config.toml
norm_eps = 1e-05
bias = "all"
lr_mult_o = 0.664
decay_fraction = 0.743
Each number is 50 + 12 x the weight over the matrix's rms, rounded and kept within 0 to 99. Layers, rows and columns count from 0.

# layer 4 MLP up, 2048x768, rms 0.0651, rows 2009-2020, columns 384-479
43 81 53 41 52 45 30 58 86 27 60 49 48 63 43 71 36 36 47 31 69 50 56 34 59 69 56 67 42 40 51 54 59 54 47 45 46 40 54 36 47 38 57 37 66 46 63 53 57 56 49 62 28 41 39 48 29 61 42 68 54 24 74 56 61 49 71 44 46 51 60 42 40 56 32 39 53 54 53 53 35 46 66 45 45 28 32 51 73 41 52 82 33 67 48 61
38 49 51 65 49 43 44 72 79 58 59 44 49 64 55 36 77 12 59 43 42 47 77 45 40 45 59 32 56 61 33 57 76 55 42 40 58 52 41 73 68 81 46 38 43 43 45 54 40 46 61 45 56 37 32 53 60 44 54 44 38 40 55 89 39 47 46 28 42 50 61 63 43 46 65 60 31 49 54 68 52 48 51 73 47 49 34 64 35 54 42 54 61 38 47 67
32 49 63 53 54 51 22 57 50 42 50 60 43 64 41 46 57 51 32 46 54 51 49 56 50 53 55 54 65 54 31 42 48 76 32 52 28 50 58 70 46 30 61 39 57 34 62 52 44 66 55 56 41 44 52 40 41 72 55 46 36 28 44 53 62 37 73 50 35 57 56 71 53 81 45 56 23 46 47 50 40 39 62 33 37 32 62 52 51 45 68 56 46 23 69 52
40 54 72 64 29 62 46 51 46 48 60 29 54 65 39 35 41 52 72 53 61 49 40 51 48 45 49 49 59 62 59 49 47 36 32 44 48 51 42 52 52 68 54 58 65 38 46 51 44 42 67 35 33 56 59 36 38 42 45 77 58 69 56 46 53 51 70 28 44 39 58 58 38 46 58 33 61 71 60 53 74 51 56 59 50 56 60 51 55 15 57 26 67 52 45 57
59 36 55 49 50 61 41 45 48 24 54 40 40 38 78 59 61 47 64 53 46 47 56 61 43 63 46 38 26 40 63 56 39 38 34 43 57 49 37 50 45 46 40 43 52 50 50 51 57 46 55 55 33 35 83 37 60 54 56 56 52 55 46 32 38 46 66 75 51 54 72 52 39 45 38 53 51 45 51 51 58 64 55 62 72 42 66 43 50 44 33 53 42 39 41 53
37 39 44 43 36 62 52 50 34 32 59 48 68 36 56 64 71 45 62 37 78 70 50 59 24 59 63 44 53 56 37 52 59 59 45 54 45 36 71 61 69 53 53 63 53 40 41 52 24 71 70 50 44 66 53 52 58 37 50 63 33 47 62 56 45 37 42 62 55 73 43 46 50 51 60 49 40 57 46 60 44 30 69 59 40 32 52 57 45 56 50 51 39 57 63 59
53 30 41 77 50 51 50 47 47 68 33 39 21 54 58 25 36 56 59 56 66 45 40 72 42 40 52 72 76 57 58 56 32 44 37 54 27 42 57 65 43 41 46 36 57 19 62 68 57 67 47 45 27 40 56 39 49 48 32 61 60 46 48 51 44 43 35 50 67 48 54 31 29 85 65 59 46 34 21 40 28 47 72 50 48 32 51 70 55 59 42 55 56 62 72 50
49 33 44 47 93 57 42 35 36 28 44 48 65 52 59 46 67 61 35 31 42 33 48 64 32 25 60 50 38 44 56 50 58 56 48 54 28 41 41 66 78 60 45 69 50 56 59 48 50 51 65 52 55 63 58 42 56 73 49 44 43 41 32 45 60 37 58 46 59 52 73 38 49 52 50 33 48 40 58 73 55 57 56 40 50 64 48 65 49 41 44 59 44 60 43 61
60 43 57 39 59 61 49 49 70 68 54 63 54 36 49 30 42 47 42 60 50 49 80 67 60 31 53 44 56 52 50 46 36 68 48 61 70 53 50 73 51 65 46 77 51 25 60 48 42 54 69 55 43 58 42 87 50 54 48 51 48 56 60 46 57 42 60 41 50 53 77 54 29 57 45 54 59 43 65 36 54 37 50 38 32 42 46 67 54 52 36 25 44 29 62 23
53 51 41 48 49 61 33 49 54 63 31 48 54 61 49 20 60 51 55 50 51 31 65 70 45 48 26 43 48 45 69 43 60 47 27 47 48 43 42 58 52 49 61 35 51 34 38 43 67 53 46 46 53 64 44 51 57 40 66 42 66 51 43 80 44 52 52 44 56 63 29 42 59 44 55 40 67 37 38 59 24 57 78 25 60 36 62 59 38 63 41 31 38 50 53 50
37 49 59 48 40 40 48 53 58 42 49 68 40 49 50 55 53 77 48 47 47 51 51 52 56 51 55 44 36 29 51 58 55 47 30 40 30 83 43 64 38 60 47 38 70 45 65 69 52 55 55 58 60 43 56 69 63 51 72 61 54 39 61 56 65 49 75 34 69 30 44 64 40 46 51 57 36 85 50 61 55 41 76 42 52 45 49 34 45 52 58 49 55 58 38 48
42 57 39 53 41 64 51 48 53 39 44 46 50 39 62 55 43 43 46 50 46 38 41 43 54 48 40 49 44 42 51 39 73 48 44 41 55 41 28 48 37 40 63 66 59 68 49 65 41 28 41 56 24 42 48 53 59 46 37 53 40 64 49 65 51 50 45 57 39 43 59 53 51 62 51 62 27 43 71 57 53 37 60 69 58 56 62 74 51 38 60 54 40 54 56 68
# layer 4 MLP down (transposed), 2048x768, rms 0.0626, rows 2009-2019, columns 384-479
45 65 27 45 39 65 52 33 56 57 50 29 39 71 44 50 56 54 53 70 42 55 62 59 43 49 49 38 39 60 33 37 66 68 48 54 35 77 46 71 48 40 37 61 36 35 65 44 59 65 57 53 60 52 58 27 42 53 28 54 72 57 48 45 36 41 49 58 75 59 49 62 35 55 43 65 38 26 51 39 67 45 61 67 49 82 47 52 57 55 35 79 67 63 48 48
49 53 73 50 38 56 53 57 67 84 44 52 40 57 45 31 60 33 54 49 63 53 46 65 49 48 65 63 48 44 22 65 37 51 41 41 51 55 41 57 49 38 21 57 57 67 49 56 62 50 57 59 50 39 45 47 49 60 45 49 44 40 62 45 42 48 57 49 62 59 46 55 49 77 57 66 60 51 50 70 73 63 53 71 39 76 36 44 31 46 47 50 51 59 58 32
39 52 51 59 31 46 54 68 45 59 34 32 45 30 59 49 76 39 57 46 48 54 58 46 52 62 61 18 44 51 43 55 34 34 10 45 65 64 44 64 59 54 64 40 45 55 61 60 57 69 53 41 73 47 50 49 45 63 66 44 60 37 44 59 60 56 37 41 58 45 49 62 62 65 54 27 29 26 67 40 52 34 50 30 49 37 64 56 33 44 59 66 58 55 68 52
44 69 45 35 70 64 48 73 29 39 50 65 55 37 54 56 46 47 35 44 39 71 36 30 55 24 53 57 79 67 71 59 39 48 27 45 61 69 56 80 69 36 47 58 39 43 27 37 43 57 76 36 52 38 55 59 52 77 53 63 47 49 44 56 36 48 61 49 59 22 41 46 44 34 64 58 58 58 53 30 48 64 56 42 55 53 16 26 43 51 48 33 62 37 54 62
24 74 59 39 34 23 37 30 35 34 47 36 52 61 66 47 41 58 39 56 32 77 51 48 68 38 43 48 59 76 59 73 71 70 87 48 39 53 42 47 47 59 61 26 56 43 30 51 45 35 31 70 74 45 61 61 33 55 55 58 68 58 54 43 65 46 53 45 58 54 40 58 41 44 42 46 55 65 46 47 48 44 73 37 67 65 55 61 57 47 41 38 34 39 42 55
47 61 40 62 53 49 50 43 54 46 61 62 75 72 32 45 24 34 37 68 49 62 49 64 58 49 52 48 54 54 63 43 45 44 44 65 47 54 45 36 53 50 53 70 62 63 62 22 45 45 38 45 46 34 60 49 49 48 61 42 43 65 53 60 74 36 27 45 32 29 55 49 31 55 64 66 64 29 58 46 57 37 57 54 51 36 28 45 63 68 61 45 43 50 52 50
57 55 54 51 80 40 68 43 62 55 51 44 58 60 72 44 50 44 41 66 24 48 43 52 27 53 81 53 60 33 57 47 45 51 60 71 45 66 52 50 45 53 48 54 37 38 81 42 32 59 42 24 45 46 76 42 58 67 51 38 45 59 47 59 49 35 42 48 56 46 41 46 58 50 69 48 16 51 47 73 41 67 73 60 41 36 39 51 42 49 28 56 48 44 48 48
57 58 43 29 49 38 53 56 54 50 49 32 67 39 29 46 71 33 47 71 62 45 66 16 53 37 61 40 23 42 50 41 66 60 57 40 30 69 40 57 71 59 20 51 34 40 43 27 58 51 66 51 48 71 52 67 61 59 39 66 49 40 26 38 53 41 56 35 60 70 60 23 61 68 51 46 61 45 48 51 46 61 49 40 50 42 48 48 44 46 50 52 57 49 51 58
37 64 63 57 68 52 48 41 62 45 56 52 59 54 60 62 38 34 70 42 60 47 43 62 74 55 32 45 61 73 41 53 57 55 64 53 46 30 45 58 33 49 49 17 50 35 52 43 64 53 66 47 44 45 50 63 39 80 44 46 36 47 48 40 59 25 63 61 44 42 46 49 61 58 38 43 46 59 77 37 66 31 40 17 60 61 44 59 58 70 48 72 63 32 21 60
58 54 44 47 37 45 41 49 37 45 46 76 43 56 46 34 47 43 57 44 69 31 41 46 64 42 47 73 40 31 52 73 36 45 36 41 41 39 36 55 48 62 37 42 41 51 70 73 35 56 34 68 63 56 53 49 63 56 56 39 26 49 43 50 44 76 52 21 68 74 33 23 59 41 54 50 81 48 59 60 56 64 52 76 28 52 56 58 47 62 41 62 44 45 67 52
45 43 47 60 44 59 14 29 40 23 63 72 49 64 55 72 49 33 34 41 57 55 38 60 48 49 76 62 84 52 45 54 50 53 56 36 49 47 55 43 25 49 55 59 73 66 51 30 60 62 59 62 46 64 44 46 52 47 70 60 41 47 36 45 35 63 58 72 54 38 56 90 61 49 58 84 46 46 78 49 52 31 45 39 43 32 49 43 51 63 46 47 56 47 41 53
# layer 4 MLP gate, 2048x768, rms 0.0638, rows 2010-2020, columns 384-479
52 38 58 50 56 25 42 45 41 44 30 51 59 47 42 28 30 61 60 54 55 56 49 56 48 35 63 42 66 46 60 41 49 55 74 69 55 40 49 54 23 65 58 53 52 51 74 38 34 59 27 62 34 54 35 62 42 51 43 48 44 46 49 73 45 29 33 56 40 63 40 33 38 53 67 52 49 49 59 51 51 25 73 61 63 64 47 69 60 27 73 52 57 56 75 81
63 54 40 68 39 52 42 45 47 62 61 63 47 22 43 63 64 43 58 41 37 59 65 41 51 27 55 71 53 38 41 51 57 56 37 73 55 48 57 66 92 77 72 39 48 60 48 60 49 40 45 44 49 52 52 52 40 67 50 45 64 15 29 65 52 25 63 57 51 43 51 66 39 53 62 42 45 26 40 43 54 42 34 54 52 38 38 51 43 49 61 46 72 43 49 33
59 39 48 62 69 62 29 50 34 46 50 52 44 59 38 41 48 42 48 45 52 46 48 66 49 42 49 40 45 42 40 49 33 53 29 37 28 62 54 34 56 54 63 52 45 50 54 38 51 36 57 53 48 66 32 48 44 55 49 63 50 54 55 57 28 54 63 31 62 50 58 71 55 68 42 53 48 59 62 52 54 40 48 43 55 47 43 41 61 53 63 43 70 50 51 54
18 47 52 53 55 49 43 59 52 59 44 58 53 31 44 55 52 53 56 61 52 69 68 48 50 60 46 38 48 52 63 72 56 36 66 57 37 46 42 34 66 36 34 36 39 48 74 60 52 55 43 59 51 60 34 46 43 71 47 20 52 44 46 41 54 41 40 51 36 53 31 42 58 40 63 41 57 58 50 37 44 49 49 54 21 23 53 58 47 54 79 60 50 59 78 42
47 63 45 46 51 50 32 54 41 46 66 36 55 38 60 35 50 54 36 54 42 51 67 48 61 35 48 60 68 63 57 57 50 42 69 38 59 43 56 34 50 47 57 52 51 57 60 55 55 46 39 53 60 51 35 62 48 72 42 40 60 58 44 35 68 52 51 69 57 69 55 46 59 65 28 50 47 48 44 56 41 50 49 56 53 43 68 47 53 33 51 55 47 40 52 64
56 32 47 63 51 59 35 62 73 40 59 25 55 38 56 43 42 57 38 50 71 39 64 61 65 46 69 63 57 41 56 39 33 61 45 58 48 57 55 61 44 35 53 61 68 45 75 52 25 60 52 41 54 44 53 49 51 54 24 56 39 54 73 40 50 39 37 40 63 30 32 50 56 69 52 46 49 60 32 64 58 54 37 36 46 36 54 57 33 50 53 38 57 38 54 51
67 43 57 45 49 77 53 57 38 62 22 58 54 26 43 59 42 57 53 56 49 44 51 49 52 44 49 47 44 42 47 37 46 26 56 37 40 54 30 57 60 43 56 65 65 43 50 49 45 63 67 52 44 59 51 12 34 24 36 51 41 25 33 41 50 48 52 55 36 49 67 49 34 55 37 59 46 38 44 54 43 18 63 28 27 69 42 65 66 58 43 46 40 43 45 59
62 34 61 57 70 45 41 55 53 48 52 39 63 63 51 45 46 32 45 56 73 53 27 33 47 51 40 63 40 62 61 41 53 28 49 40 63 30 13 47 47 25 50 51 40 64 51 58 47 62 45 58 43 50 36 53 42 35 31 31 51 65 21 64 52 36 41 54 53 43 36 35 46 21 37 54 58 50 63 63 31 57 44 56 52 48 38 36 39 34 66 31 64 60 61 51
56 50 28 44 43 69 35 62 58 71 25 63 57 57 40 22 54 66 47 48 62 33 66 58 58 48 08 53 54 49 69 50 75 59 28 57 49 42 64 54 45 57 48 47 59 49 33 40 64 53 55 50 57 57 51 67 67 47 62 52 73 60 48 69 56 42 58 49 54 57 30 51 71 61 42 42 63 37 49 54 34 53 51 31 52 57 57 45 54 50 42 36 44 53 63 46
27 57 40 42 42 45 60 32 62 50 48 46 54 20 51 41 53 55 45 62 66 51 68 40 21 56 65 33 36 26 56 64 43 53 28 60 23 62 48 54 37 53 61 52 66 58 79 67 46 40 63 47 62 32 53 78 74 51 41 68 48 39 60 40 58 39 70 46 75 49 47 59 32 59 50 67 34 63 59 70 30 52 82 43 67 65 70 26 27 52 41 52 62 52 55 56
50 55 47 40 55 48 25 60 47 55 68 63 39 58 46 41 48 57 52 37 46 56 65 67 44 72 59 69 66 48 56 53 72 63 57 77 65 44 40 36 41 51 48 36 15 37 56 45 54 61 66 58 54 42 24 78 50 45 69 43 46 38 54 52 38 54 74 27 42 47 43 36 45 41 67 55 60 53 56 52 28 30 49 51 33 59 42 33 43 26 62 50 30 45 52 32